python train.py --n_kv_head=1 --head_dim=64 --norm_place="pre" --rope_fraction=1.0 --attn_scale=0.125 --parallel_block=true --beta2=0.95 --batch_tokens=131072 --doc_mask=true
Each number is 50 + 10 x the weight over the matrix's rms, rounded and kept within 0 to 99. Layers, rows and columns count from 0.

# layer 8 MLP down (transposed), 2048x512, rms 0.0685, rows 100-113, columns 0-255
58 61 55 53 55 47 55 49 43 56 39 44 42 59 58 51 50 50 49 41 38 43 58 57 63 46 76 54 49 57 61 53 54 53 45 30 49 37 55 56 50 51 43 58 55 59 53 60 38 61 56 50 41 55 66 34 43 59 61 30 41 34 34 59 44 42 58 51 63 39 50 50 47 48 49 49 52 59 52 25 50 53 60 44 42 60 60 62 31 63 42 50 50 48 61 48 52 51 70 59 49 52 51 23 69 52 69 50 51 55 39 52 43 41 37 46 67 54 53 37 52 53 57 52 58 32 56 49 61 41 58 70 40 49 45 52 68 60 54 50 43 40 48 54 42 57 52 34 34 66 18 44 57 51 52 37 60 38 36 37 46 54 38 54 46 51 54 48 71 56 34 34 54 30 46 54 49 53 43 37 65 65 56 33 59 31 41 45 55 53 45 49 64 58 49 69 57 42 44 46 43 50 66 34 50 63 72 68 45 40 59 40 50 53 60 49 46 57 55 46 62 40 50 50 51 52 60 32 66 44 41 45 61 59 57 25 40 48 49 62 49 56 61 73 64 29 67 37 32 50 31 50 44 67 54 31
50 59 50 60 60 56 59 40 53 50 55 44 58 55 49 37 28 65 58 43 47 48 47 50 50 47 42 48 52 36 43 50 55 74 44 44 41 44 41 57 35 47 52 36 48 51 68 29 48 64 47 54 43 49 71 61 43 61 58 49 73 44 53 66 54 60 44 42 58 49 47 57 47 46 64 18 46 53 59 45 50 49 38 69 39 62 63 51 65 37 42 34 50 38 49 37 55 62 30 53 49 32 25 45 57 38 39 36 66 36 42 45 58 35 59 66 52 50 37 44 73 53 49 46 39 61 47 46 47 34 43 55 55 54 52 67 34 50 50 43 47 41 44 50 56 69 47 43 37 49 63 54 58 51 60 61 52 37 40 45 50 49 56 62 45 58 66 61 36 49 58 62 34 45 43 42 68 32 36 34 60 46 51 36 35 41 69 35 39 47 51 48 57 50 63 48 47 55 47 56 47 39 38 61 44 69 35 54 43 56 68 44 43 44 43 63 66 62 29 54 43 58 57 43 44 49 58 63 43 52 35 61 50 51 50 51 54 38 60 51 42 47 43 51 48 59 38 48 49 52 54 45 43 49 64 47
66 48 55 61 54 48 63 49 81 47 55 36 47 45 43 44 55 58 47 68 46 53 45 45 39 49 51 55 53 51 59 29 41 37 48 50 43 64 50 55 51 51 70 48 63 53 69 50 69 26 49 54 59 59 67 41 31 54 37 50 48 41 52 45 37 71 41 62 61 54 52 69 42 61 58 59 41 52 56 67 53 70 48 58 41 38 38 49 48 50 49 44 69 82 78 57 53 44 60 55 58 49 48 66 43 41 55 55 46 55 44 45 47 56 52 55 43 53 46 56 39 51 30 57 59 55 60 63 65 61 31 61 56 42 68 48 42 57 60 74 50 51 42 42 42 49 57 67 44 45 45 50 36 44 42 50 40 65 54 40 56 56 44 58 49 53 52 38 47 48 57 45 42 53 51 40 49 40 56 48 55 47 46 46 52 44 53 48 71 44 51 50 38 54 44 60 30 71 54 62 49 49 32 55 55 50 54 57 50 54 49 42 59 63 54 43 54 59 55 36 53 39 63 56 52 58 71 40 38 50 41 54 49 49 47 57 41 30 55 39 35 53 44 51 45 57 55 61 46 47 45 64 47 35 62 49
46 39 48 54 48 39 52 45 59 42 49 47 70 33 48 42 52 25 47 48 41 43 46 50 56 50 53 58 56 41 49 51 49 57 55 66 39 46 56 52 71 59 48 70 40 56 43 30 63 55 50 57 46 47 43 48 52 45 58 49 60 40 48 58 58 41 56 60 51 58 42 52 46 53 45 37 44 46 50 46 51 36 50 63 55 48 52 52 43 41 34 58 54 45 37 43 30 39 59 51 70 37 48 59 57 48 58 40 38 45 41 54 38 44 50 64 45 59 53 47 47 58 60 48 50 51 46 43 48 31 37 52 45 37 41 31 53 54 51 51 63 57 38 41 46 55 57 52 67 45 54 52 41 37 55 41 50 53 52 50 47 59 50 61 39 57 48 54 53 44 46 49 50 45 56 43 39 47 39 54 64 26 33 45 58 48 45 52 48 45 56 42 44 69 46 65 54 42 50 55 42 36 47 43 47 44 66 60 53 66 45 42 58 50 45 49 47 42 44 43 51 39 55 49 50 63 67 66 61 56 53 43 42 47 44 73 48 49 37 67 62 54 51 46 55 60 47 47 46 58 47 52 38 23 44 56
51 45 32 74 49 48 57 39 55 45 51 44 52 40 44 64 44 52 48 45 72 65 45 50 47 51 30 55 30 56 54 17 56 48 41 55 66 45 68 52 64 41 51 49 55 42 39 34 50 33 46 52 50 48 51 53 42 27 48 51 51 66 67 70 51 46 39 57 52 49 57 56 37 44 37 48 32 60 64 46 22 44 46 46 53 45 73 58 53 52 59 55 62 43 51 38 44 45 67 55 43 44 51 48 54 47 56 50 51 44 67 45 64 39 41 60 49 49 46 48 47 48 37 38 56 49 59 46 55 44 65 46 51 50 39 35 60 53 32 42 63 51 46 52 52 42 55 48 58 57 45 59 45 56 34 55 58 38 35 60 29 45 47 43 58 59 56 55 55 42 43 53 38 39 52 61 50 57 72 45 56 46 65 46 35 58 69 58 46 50 53 55 58 52 64 55 45 67 43 57 49 43 34 55 47 41 52 31 45 31 47 43 59 46 61 55 47 53 38 34 46 64 57 36 40 52 55 42 44 42 43 44 50 33 44 41 43 49 49 53 59 43 60 52 52 46 56 43 42 34 45 58 35 39 49 44
40 58 33 60 40 64 46 19 54 45 59 38 63 49 51 57 37 38 54 64 44 59 43 45 62 51 47 37 47 46 45 52 33 55 59 52 42 78 59 57 45 45 54 35 52 52 40 42 53 47 54 43 52 41 43 33 54 47 45 52 57 39 36 54 63 65 58 53 38 53 48 59 50 61 38 50 48 53 62 58 73 42 67 59 48 40 54 41 72 33 49 52 20 50 55 48 72 45 63 42 55 33 34 69 39 31 39 51 48 40 40 53 46 36 55 48 44 51 36 69 55 44 63 78 36 42 36 55 46 73 33 51 39 47 31 48 50 20 65 54 40 63 45 49 69 40 57 64 73 59 47 55 49 45 54 32 44 52 56 52 46 53 55 40 68 38 47 61 48 53 62 51 55 48 41 58 53 61 45 54 41 69 41 48 57 52 42 38 58 36 56 34 77 49 51 59 52 59 47 48 72 53 38 51 44 40 59 67 53 55 29 47 44 56 54 62 51 51 38 44 47 48 37 52 69 61 48 50 58 55 48 36 58 57 62 63 49 59 52 43 52 58 40 67 47 57 53 44 50 61 49 56 55 36 45 62
63 44 49 63 43 56 74 47 45 33 38 55 42 47 63 52 38 52 55 50 58 57 51 37 47 60 63 56 52 54 44 58 46 46 52 47 60 43 52 48 46 32 47 55 67 62 58 51 40 54 51 32 35 69 67 61 44 56 40 60 68 47 41 67 46 56 61 55 61 40 64 43 40 49 42 47 51 66 49 43 61 50 54 43 29 46 67 60 61 48 63 43 39 60 39 38 61 40 42 61 31 47 66 70 46 56 49 46 43 55 49 38 65 60 26 40 41 51 71 48 54 64 44 53 34 52 55 47 53 43 36 45 57 48 60 58 61 53 50 68 44 54 52 41 56 70 51 43 49 49 37 66 54 58 65 61 51 47 45 44 44 52 44 54 42 60 41 36 42 33 59 41 43 47 63 54 53 38 55 50 43 79 29 65 56 49 38 43 57 58 41 48 65 38 49 60 48 51 47 29 45 25 52 15 57 56 42 43 34 53 63 38 62 38 56 44 49 62 49 58 44 40 43 56 50 44 52 61 35 68 36 51 34 56 43 41 40 60 55 38 47 54 54 50 48 53 57 59 62 49 44 71 59 44 51 33
38 55 48 57 47 54 44 46 35 52 64 59 59 37 44 56 45 51 56 41 51 43 45 56 57 46 47 44 49 43 31 61 43 56 56 49 36 54 68 34 45 67 47 45 50 41 33 35 53 43 60 45 64 50 60 40 35 45 56 42 41 31 39 63 46 43 56 45 53 30 55 58 40 51 48 55 46 55 47 66 50 49 48 45 54 47 40 58 49 52 55 51 42 57 45 55 54 52 40 47 69 54 48 43 50 44 54 39 51 42 57 46 53 47 58 43 56 62 49 57 59 56 40 48 57 65 33 64 45 61 50 53 72 54 31 75 42 68 56 42 40 59 54 54 38 58 56 48 37 35 39 52 54 45 57 42 71 49 67 56 52 49 64 52 54 44 19 57 37 45 57 71 37 67 35 53 52 57 63 49 31 44 45 53 57 54 63 70 34 42 54 53 55 52 53 47 62 59 42 49 49 69 49 65 55 40 33 45 61 51 50 61 48 48 42 51 36 46 56 46 53 63 52 44 47 44 47 54 67 34 45 45 67 48 69 47 68 60 62 51 29 48 52 53 41 44 45 38 42 67 38 58 47 47 57 40
46 52 37 42 54 57 57 34 56 24 47 74 61 61 54 39 56 46 38 49 44 47 43 45 63 41 51 53 50 58 40 56 26 39 59 64 58 53 50 53 51 57 55 55 43 54 58 50 46 43 64 42 48 37 54 59 46 31 46 46 47 66 55 54 44 41 41 50 45 52 60 51 38 52 36 36 46 36 41 56 39 52 38 57 32 40 42 65 49 46 39 60 38 50 57 36 52 42 42 44 55 43 55 47 39 62 63 56 44 37 64 35 47 51 53 53 37 56 45 58 49 66 38 53 35 61 57 55 46 48 39 50 51 48 57 53 48 48 52 49 57 54 36 36 66 60 46 48 40 54 60 53 61 43 48 47 54 53 55 40 34 56 47 65 54 54 62 29 31 56 56 56 61 38 48 51 59 50 50 44 58 51 45 42 36 54 56 44 51 45 64 36 58 48 40 32 56 39 33 54 58 40 62 50 69 49 45 50 55 52 43 43 49 28 53 45 57 39 63 57 55 34 45 40 43 52 63 57 53 40 42 52 60 50 49 54 52 48 50 53 55 58 24 52 54 59 40 57 47 47 34 54 38 43 54 47
46 47 35 37 55 43 53 71 40 57 46 45 64 49 40 45 57 59 46 61 55 52 63 54 59 37 52 55 50 71 41 39 41 58 61 50 30 50 56 51 45 51 52 48 50 70 50 67 67 37 32 37 45 65 54 59 60 36 44 51 49 49 42 56 52 45 57 67 44 27 52 48 51 62 32 35 39 41 59 64 56 55 40 54 41 57 41 67 49 40 26 51 34 37 50 48 40 36 38 48 53 44 38 55 44 53 54 62 57 54 59 42 70 26 50 48 59 59 54 40 40 48 69 41 59 44 59 38 49 33 62 71 36 57 40 47 56 51 34 43 35 54 48 43 42 55 41 48 53 50 57 47 51 45 67 71 45 37 45 64 59 75 57 36 46 44 52 51 56 34 49 30 50 46 62 36 45 49 37 62 51 51 60 42 41 59 34 54 52 53 55 46 41 40 53 61 62 42 60 52 55 43 59 53 71 66 54 55 38 46 64 56 62 54 53 45 34 41 55 44 38 40 47 56 58 42 60 33 23 51 57 45 41 25 45 42 60 42 46 74 64 61 50 64 43 63 28 33 28 44 44 43 48 47 38 54
50 40 37 47 39 55 46 48 45 56 60 51 39 46 48 48 54 47 37 67 50 47 51 49 75 79 55 45 38 26 62 42 53 56 57 51 43 45 23 57 52 54 47 54 67 42 61 70 63 50 51 38 40 39 47 55 45 28 47 63 50 51 60 52 47 45 36 57 59 56 40 60 56 50 59 53 52 47 37 66 53 46 64 38 39 62 38 49 57 54 49 39 51 52 41 32 48 60 35 64 59 73 73 68 27 46 54 53 62 44 49 50 61 66 55 46 66 30 62 58 49 61 42 57 59 36 23 45 58 55 45 31 50 36 41 43 70 52 53 55 42 50 54 45 41 59 48 56 53 36 51 42 58 33 35 33 35 43 42 50 39 49 47 45 52 50 52 48 46 54 55 51 41 54 50 55 51 56 52 68 45 47 46 42 61 70 59 43 49 54 41 56 53 59 47 51 57 47 64 49 55 41 67 56 50 63 60 55 63 36 23 48 68 46 62 53 61 47 45 47 60 51 57 53 58 31 50 55 43 62 21 41 41 45 58 69 42 57 50 45 77 58 62 43 64 50 54 37 46 49 51 78 44 60 44 38
50 45 55 47 40 58 55 42 34 45 54 47 55 49 41 48 55 36 55 38 40 50 48 61 52 34 41 37 47 51 39 56 39 40 47 52 62 39 45 37 52 45 63 46 64 38 44 63 51 41 51 56 61 31 40 53 29 50 40 55 40 44 49 58 61 50 40 57 56 39 62 44 53 69 55 50 34 56 44 38 42 51 37 46 43 40 55 50 46 47 46 53 46 55 48 60 45 52 49 59 48 57 52 43 58 36 68 54 45 46 50 39 45 46 58 59 56 48 44 52 47 55 43 37 50 65 26 59 46 54 38 68 41 60 53 48 56 54 47 49 61 35 47 51 30 71 46 38 35 42 58 61 55 46 58 50 52 58 52 31 55 56 41 57 50 69 41 62 30 59 41 49 44 53 52 55 48 38 62 58 50 61 58 66 62 62 48 59 40 57 62 53 60 48 29 49 52 47 50 44 41 46 54 51 53 56 45 41 53 42 51 53 69 41 64 46 50 58 64 53 51 59 59 46 53 55 44 55 67 44 39 56 60 50 69 59 41 44 50 58 55 58 57 45 34 38 44 54 52 69 37 61 29 54 41 45
49 54 56 44 63 61 43 60 48 46 49 35 65 63 51 56 68 55 39 33 50 51 33 69 50 55 52 42 62 68 32 39 34 58 50 51 54 36 39 59 29 40 37 55 44 39 60 50 50 55 37 36 28 49 60 59 57 39 37 56 47 44 50 55 48 54 45 53 48 38 58 60 60 55 50 57 44 61 64 54 52 50 44 47 56 57 50 66 44 53 40 58 46 26 59 51 53 48 43 34 44 33 64 56 64 50 44 42 36 56 36 37 57 43 58 64 48 23 56 37 52 41 41 57 59 46 62 59 53 21 53 59 69 55 37 60 48 59 69 52 63 51 37 54 54 48 50 30 40 61 55 44 56 44 64 58 56 30 26 32 55 31 60 49 62 41 33 64 58 48 46 56 32 52 46 42 56 45 55 60 52 58 47 39 62 41 67 60 50 50 35 52 56 60 64 47 58 45 43 46 52 49 46 45 42 59 32 24 41 57 70 45 51 61 41 47 46 43 38 55 49 48 41 58 27 49 44 60 52 57 65 40 53 48 49 57 49 53 62 48 54 58 54 39 36 66 48 45 66 49 52 40 48 39 39 63
41 46 55 54 38 43 46 59 48 50 56 58 73 48 50 41 40 50 64 63 47 52 45 59 46 52 56 41 47 60 68 47 42 60 59 37 48 65 51 57 49 51 49 43 38 43 50 51 46 46 20 37 58 35 59 66 29 48 33 58 45 42 45 35 56 59 62 51 57 58 43 47 46 49 52 29 31 47 61 48 49 68 59 48 42 65 43 61 53 48 57 53 66 44 43 43 71 52 65 45 41 56 36 58 59 45 66 50 38 55 64 34 48 46 43 41 31 41 52 53 41 59 52 49 32 58 46 38 60 54 50 37 49 54 47 45 46 47 42 64 40 44 63 48 44 57 61 45 61 35 61 56 66 67 39 42 60 33 53 70 53 57 42 49 54 19 74 44 42 57 55 56 55 51 44 39 49 46 49 54 55 74 41 56 40 52 47 41 41 41 57 53 53 40 45 50 57 36 46 44 44 32 39 36 57 49 57 40 33 42 32 60 48 42 42 57 65 48 47 39 62 43 63 47 48 47 40 51 53 46 68 34 45 44 44 54 43 54 52 55 30 55 48 61 58 51 23 47 65 40 37 41 46 46 62 45
# layer 8 MLP up, 2048x512, rms 0.0693, rows 101-113, columns 0-255
50 37 38 51 41 48 26 37 34 38 46 47 33 56 46 35 54 39 33 51 44 50 49 57 27 63 44 50 39 51 65 54 64 42 35 52 49 64 74 37 69 65 55 41 51 54 55 59 58 51 45 40 45 58 54 34 47 35 56 64 57 59 55 35 53 55 51 59 56 27 45 48 42 59 37 61 55 32 32 57 55 53 41 40 72 51 51 66 59 52 38 47 75 58 59 43 69 57 65 53 40 69 53 39 23 29 43 55 33 49 65 54 63 50 55 48 66 59 38 42 63 43 58 63 50 56 37 55 49 51 34 48 55 61 51 23 67 60 41 68 62 46 50 43 54 43 46 55 53 32 39 44 57 35 39 53 56 56 58 47 50 50 48 33 34 42 50 50 35 55 50 33 74 39 46 45 49 64 44 58 50 46 48 61 37 35 56 63 45 52 41 65 42 51 73 51 43 54 56 56 42 61 43 40 48 48 57 53 47 41 60 43 25 58 43 42 53 58 56 59 36 38 54 38 63 46 54 32 45 34 63 43 38 51 61 46 58 65 37 80 54 49 51 69 55 57 22 35 50 44 48 44 45 48 47 59
31 71 40 39 22 43 48 33 37 39 42 67 44 44 44 38 52 36 40 48 43 41 53 52 61 50 44 50 59 45 65 53 53 59 47 43 58 46 46 52 38 57 39 50 49 33 39 37 53 59 50 56 41 50 40 60 62 42 42 56 49 67 51 56 68 76 42 49 58 35 50 42 57 31 62 58 52 48 33 62 34 51 34 46 45 48 46 42 61 48 48 55 35 28 42 32 46 55 21 54 56 45 56 47 54 38 57 54 50 44 53 59 52 43 55 53 49 66 51 60 57 54 58 42 32 53 55 38 47 52 59 47 43 55 41 46 52 39 28 47 55 66 44 62 62 53 48 52 38 35 42 53 47 49 46 44 68 45 50 45 49 38 45 64 71 61 49 40 56 58 52 48 57 54 49 54 61 61 44 57 43 52 54 54 55 36 56 53 59 51 44 43 68 58 41 34 50 40 42 43 41 50 80 37 47 46 74 42 48 46 56 76 49 42 44 59 62 58 48 59 47 44 36 49 38 46 61 56 46 57 58 50 48 39 44 40 57 71 66 49 64 35 64 49 57 61 52 30 61 69 41 36 46 43 51 66
54 74 64 43 52 47 60 50 53 70 43 63 37 44 40 51 40 38 59 53 37 56 42 40 52 52 60 49 59 49 60 36 41 34 46 36 55 44 67 44 41 41 47 54 64 41 48 56 57 54 53 35 57 42 66 51 58 39 35 47 47 68 39 41 52 51 44 51 68 54 60 62 43 33 41 58 42 47 50 54 57 62 64 44 53 40 60 51 45 61 49 45 67 42 62 75 35 65 45 53 44 59 43 62 43 48 40 38 45 56 60 47 58 41 53 56 54 47 52 51 70 53 48 56 53 56 61 53 51 61 58 57 38 68 64 45 46 40 56 48 53 45 47 60 26 57 74 74 45 40 44 52 43 62 53 43 53 53 49 68 38 59 43 51 48 50 65 54 40 57 51 69 45 36 40 42 42 36 52 36 70 51 49 53 40 77 58 66 57 50 60 61 56 54 64 39 61 65 46 52 58 46 46 43 58 47 55 55 39 25 57 47 46 42 59 37 28 50 51 76 51 59 60 48 56 33 59 65 65 35 45 55 20 72 49 55 58 54 47 48 63 36 47 57 50 39 52 53 57 52 58 59 45 58 56 30
45 60 67 42 53 46 61 49 45 35 36 54 53 42 49 65 41 56 57 51 59 46 44 48 54 53 27 52 69 39 47 54 47 54 41 76 48 69 53 52 48 38 46 26 36 60 42 57 53 45 57 50 43 52 36 48 44 62 52 46 41 62 72 45 44 53 68 63 57 49 43 44 58 32 45 71 61 61 53 65 58 34 46 38 43 51 44 46 56 56 47 44 53 59 61 55 61 62 49 70 42 52 34 38 66 57 44 42 60 66 36 51 42 53 71 39 56 51 34 56 44 32 41 44 51 37 44 48 48 44 45 41 46 41 57 35 38 44 40 52 67 53 62 51 60 43 51 48 37 61 54 30 54 53 42 57 49 57 55 52 51 60 45 46 48 44 59 45 55 34 63 45 40 40 59 29 43 50 43 58 40 48 55 50 58 44 56 34 45 36 47 35 57 45 40 44 35 44 50 46 42 50 67 47 35 60 57 49 45 55 44 40 52 56 35 44 30 46 53 38 40 41 44 59 75 66 34 44 31 71 54 41 42 35 29 50 41 64 57 43 29 41 60 50 39 28 62 31 61 45 66 44 45 45 63 44
46 56 41 55 46 50 46 66 38 44 63 57 49 55 48 46 33 56 55 54 43 72 47 43 42 25 60 54 51 39 52 43 58 42 33 56 53 47 61 46 58 43 55 39 42 68 49 55 57 48 45 53 54 43 40 37 62 49 68 58 51 54 37 33 44 56 50 58 51 41 58 45 47 33 50 47 71 45 54 52 58 31 59 43 63 51 49 54 71 49 61 55 64 39 32 37 54 63 42 50 42 54 51 50 60 44 33 49 65 25 52 48 60 47 59 52 54 52 75 35 57 27 46 53 62 55 46 54 51 58 56 58 55 48 41 42 70 53 40 54 50 68 56 50 45 47 60 64 55 40 35 49 39 34 55 39 48 48 42 34 36 33 41 45 56 62 59 60 61 43 40 54 65 59 55 48 50 47 53 49 64 49 69 59 31 53 37 45 45 47 34 57 43 27 77 57 59 58 60 53 46 70 40 52 69 52 33 39 34 55 49 47 56 65 45 43 51 50 44 30 47 49 62 42 51 58 37 54 52 60 60 35 69 51 60 37 63 46 44 40 51 45 53 54 56 47 60 66 53 39 47 52 46 44 37 50
52 54 40 53 48 54 54 56 43 57 49 44 39 37 49 39 65 48 64 55 44 46 51 55 35 58 56 46 47 31 52 45 50 44 55 47 36 37 62 64 55 56 27 51 54 49 53 41 51 55 53 40 44 53 27 41 37 60 45 43 54 68 48 42 49 36 50 48 50 73 40 34 48 48 85 51 51 44 51 52 50 49 39 49 66 32 35 61 48 57 57 43 73 29 51 59 70 47 52 36 50 60 43 36 36 50 50 46 65 61 48 48 39 31 63 51 60 42 35 42 51 46 59 41 49 52 36 36 44 47 48 45 47 36 39 26 45 59 61 47 40 43 45 51 35 52 61 49 59 56 56 33 39 76 43 47 69 57 42 66 61 36 50 36 49 54 49 49 54 32 44 53 62 47 59 41 55 41 43 50 58 40 54 46 44 58 55 54 25 50 60 49 39 74 76 46 40 54 53 40 44 64 43 45 40 47 49 57 53 62 49 48 43 54 44 53 53 49 48 35 38 60 60 36 53 54 36 42 46 41 60 58 60 51 41 64 54 50 51 53 69 38 62 61 48 52 55 37 53 26 49 46 46 56 58 35
43 53 43 47 66 57 44 53 46 61 55 48 45 37 60 58 55 55 53 47 58 59 61 65 54 50 59 34 56 73 44 58 51 37 42 47 36 31 41 61 51 42 62 45 44 57 59 65 42 52 33 51 54 52 40 51 52 46 54 42 64 52 61 44 46 46 45 48 51 61 42 30 49 54 55 40 47 39 63 52 50 39 55 48 50 39 59 53 77 50 47 54 53 52 53 73 50 47 68 60 65 50 56 63 59 58 48 47 47 53 55 44 48 52 58 47 41 54 33 49 58 39 45 67 30 51 29 26 57 40 50 59 45 49 45 25 56 63 48 45 50 41 28 50 48 45 48 39 46 44 47 47 43 34 43 56 55 49 54 39 48 29 41 47 57 54 63 42 53 53 51 51 54 34 45 61 50 61 55 42 48 49 64 49 58 72 38 38 35 71 28 51 42 57 58 37 30 43 51 48 43 32 60 56 45 52 53 59 43 57 60 43 65 56 49 37 41 49 47 25 48 54 62 39 42 62 40 46 22 56 53 34 37 41 44 30 53 50 47 59 55 52 60 54 61 65 51 52 40 52 70 43 41 46 53 52
67 38 49 65 45 46 50 58 50 49 48 47 73 61 39 41 42 59 63 58 51 50 60 67 41 41 35 52 68 53 56 63 62 50 55 27 36 56 68 60 49 44 34 44 51 50 50 50 40 69 49 64 54 56 58 58 30 56 62 49 48 48 49 50 51 49 60 46 45 35 42 53 74 60 50 54 58 50 40 53 47 50 47 35 54 60 46 45 46 44 54 42 47 46 46 55 56 44 48 61 40 47 32 46 60 59 47 50 57 47 58 58 41 54 45 47 65 68 61 43 38 43 57 51 48 49 30 53 57 47 67 65 58 47 56 58 46 49 59 43 38 46 31 39 60 44 36 54 41 60 41 46 51 50 52 49 38 54 45 46 56 53 52 46 67 46 39 50 49 59 61 35 65 61 48 47 55 42 46 45 44 32 64 48 50 63 49 47 29 63 29 54 54 31 53 61 34 43 59 76 53 46 40 54 31 43 44 45 49 60 61 52 58 53 47 54 48 35 46 42 60 55 52 53 44 70 53 65 47 57 57 44 23 50 41 57 53 54 43 52 49 59 49 58 60 62 64 55 47 54 57 47 61 52 30 57
28 50 49 54 60 50 52 62 56 43 55 66 43 44 43 43 51 60 47 60 50 53 67 46 32 43 49 46 47 37 48 62 33 51 50 49 64 43 60 46 54 50 41 40 48 45 46 50 49 59 52 62 38 45 52 58 62 41 55 33 43 49 37 54 53 61 47 49 41 74 67 59 37 54 67 54 46 54 42 58 51 73 64 49 40 61 39 65 68 40 37 48 47 73 47 58 54 52 45 60 40 39 72 46 64 46 49 38 44 56 47 52 48 48 61 85 48 63 62 41 49 38 61 58 25 47 46 45 56 58 61 51 72 39 58 74 58 61 69 80 60 55 59 56 50 49 49 51 55 38 28 50 51 48 41 55 34 58 55 47 49 48 46 47 68 81 44 52 54 41 45 49 54 42 51 32 46 33 57 61 53 68 49 46 66 39 50 44 40 50 31 65 59 50 65 44 53 59 55 52 60 55 43 58 21 43 47 42 49 44 43 51 46 41 42 51 39 68 63 33 43 51 58 55 51 32 60 50 51 55 47 59 68 62 67 56 51 65 60 48 55 57 46 36 66 51 54 61 50 47 53 55 69 54 46 53
52 45 50 59 40 42 71 36 55 40 43 61 42 54 33 63 60 66 34 24 54 47 33 62 50 61 50 61 45 48 48 35 64 53 58 62 50 39 60 54 53 38 51 51 30 45 31 67 37 66 62 53 58 47 39 41 40 53 62 72 43 52 54 33 56 41 56 40 33 64 54 63 57 45 38 55 66 45 37 53 40 55 48 47 33 53 64 43 62 56 28 42 46 67 39 63 58 56 41 47 42 50 55 33 51 55 41 38 67 70 44 32 50 55 56 44 28 43 61 58 58 61 60 45 53 34 41 39 63 56 68 50 42 40 45 42 61 58 53 49 47 54 49 58 35 40 49 53 39 45 55 59 59 53 54 51 69 73 60 34 40 49 69 48 39 50 48 59 36 53 60 40 60 38 60 59 48 61 73 69 60 53 66 43 57 60 51 52 54 59 55 59 53 53 41 41 38 24 43 64 41 69 51 52 47 74 37 61 61 58 54 43 51 44 56 50 41 33 53 54 56 63 50 48 48 48 41 53 50 48 45 45 62 51 37 54 60 53 52 49 60 51 33 69 32 58 49 48 55 55 42 57 41 65 45 47
38 34 57 60 38 64 45 47 45 55 37 43 56 45 37 48 49 48 36 53 45 31 46 46 50 50 53 40 34 48 62 48 33 62 55 47 61 56 51 49 45 45 60 51 44 60 70 72 43 43 67 63 47 59 61 54 45 43 55 56 60 54 41 39 57 50 66 43 47 59 39 56 44 41 73 64 47 46 49 51 50 56 58 49 44 54 49 48 49 48 54 56 51 48 48 60 47 49 52 37 39 44 53 53 43 50 37 49 46 64 52 51 51 47 49 40 39 53 48 38 50 48 61 47 38 49 47 52 52 43 60 50 42 56 43 69 55 54 47 45 63 69 57 44 65 51 51 49 54 43 55 41 36 51 42 55 37 37 44 48 55 62 47 57 51 37 56 46 59 41 36 45 50 46 49 52 51 47 42 64 40 48 62 53 42 62 41 51 54 43 62 70 41 78 40 51 63 51 40 32 72 36 60 48 55 47 50 47 38 60 55 63 32 58 44 54 44 43 40 52 43 44 45 53 46 50 46 57 52 46 54 60 49 56 53 36 64 45 46 30 46 61 43 48 32 55 57 61 29 42 53 57 46 52 63 36
35 64 50 66 47 28 45 37 54 54 55 44 58 51 69 42 42 69 29 53 63 52 50 36 56 44 64 53 61 38 52 37 45 50 40 55 52 36 46 65 67 35 45 52 44 41 54 62 49 40 37 43 50 42 30 32 48 52 32 51 42 44 52 44 53 58 45 51 48 53 44 37 34 43 49 53 69 55 50 49 44 45 62 51 51 41 50 52 44 61 40 33 39 64 40 60 65 56 45 58 69 39 36 43 41 41 49 43 48 46 61 43 54 62 47 43 50 34 42 62 60 49 51 46 36 53 57 56 51 47 56 46 63 35 73 44 42 49 37 44 59 32 50 50 38 46 60 63 59 59 51 83 46 45 46 36 41 58 37 50 64 42 43 54 45 56 54 58 64 57 41 54 47 50 45 41 55 53 38 65 45 38 58 54 48 43 34 37 52 54 46 49 55 50 42 65 56 43 65 51 44 64 31 59 47 65 62 40 53 36 59 46 63 43 50 35 62 46 53 57 82 40 64 55 57 59 60 42 63 58 41 71 54 31 34 30 20 49 43 48 60 44 46 70 52 48 53 52 68 26 56 50 64 42 53 62
33 58 51 53 43 46 42 40 43 66 57 54 58 36 68 48 59 62 43 54 65 49 51 66 48 42 43 39 39 55 56 64 43 56 57 40 44 38 53 63 44 54 53 50 52 59 35 42 51 46 51 43 49 59 48 74 32 44 72 56 67 39 49 51 39 56 44 48 48 51 57 60 56 64 46 62 52 50 46 55 60 45 47 32 42 54 71 43 54 50 42 52 54 36 59 50 33 42 57 52 51 52 47 50 60 43 41 46 69 50 48 63 54 59 38 63 59 30 64 33 65 56 43 44 49 75 46 51 39 46 53 56 60 55 25 47 55 76 48 50 57 58 51 48 68 39 63 62 45 61 36 37 29 26 59 47 56 42 74 31 43 50 66 47 29 51 43 70 48 60 36 67 67 37 53 45 50 73 64 38 62 49 54 45 66 64 53 54 61 57 41 57 50 74 52 40 43 55 60 42 30 35 57 49 54 64 55 47 49 49 43 39 54 50 54 39 39 58 64 42 42 52 58 71 40 54 53 41 43 50 62 48 50 70 50 60 55 52 35 66 52 67 37 50 41 39 54 53 59 66 67 49 53 52 47 67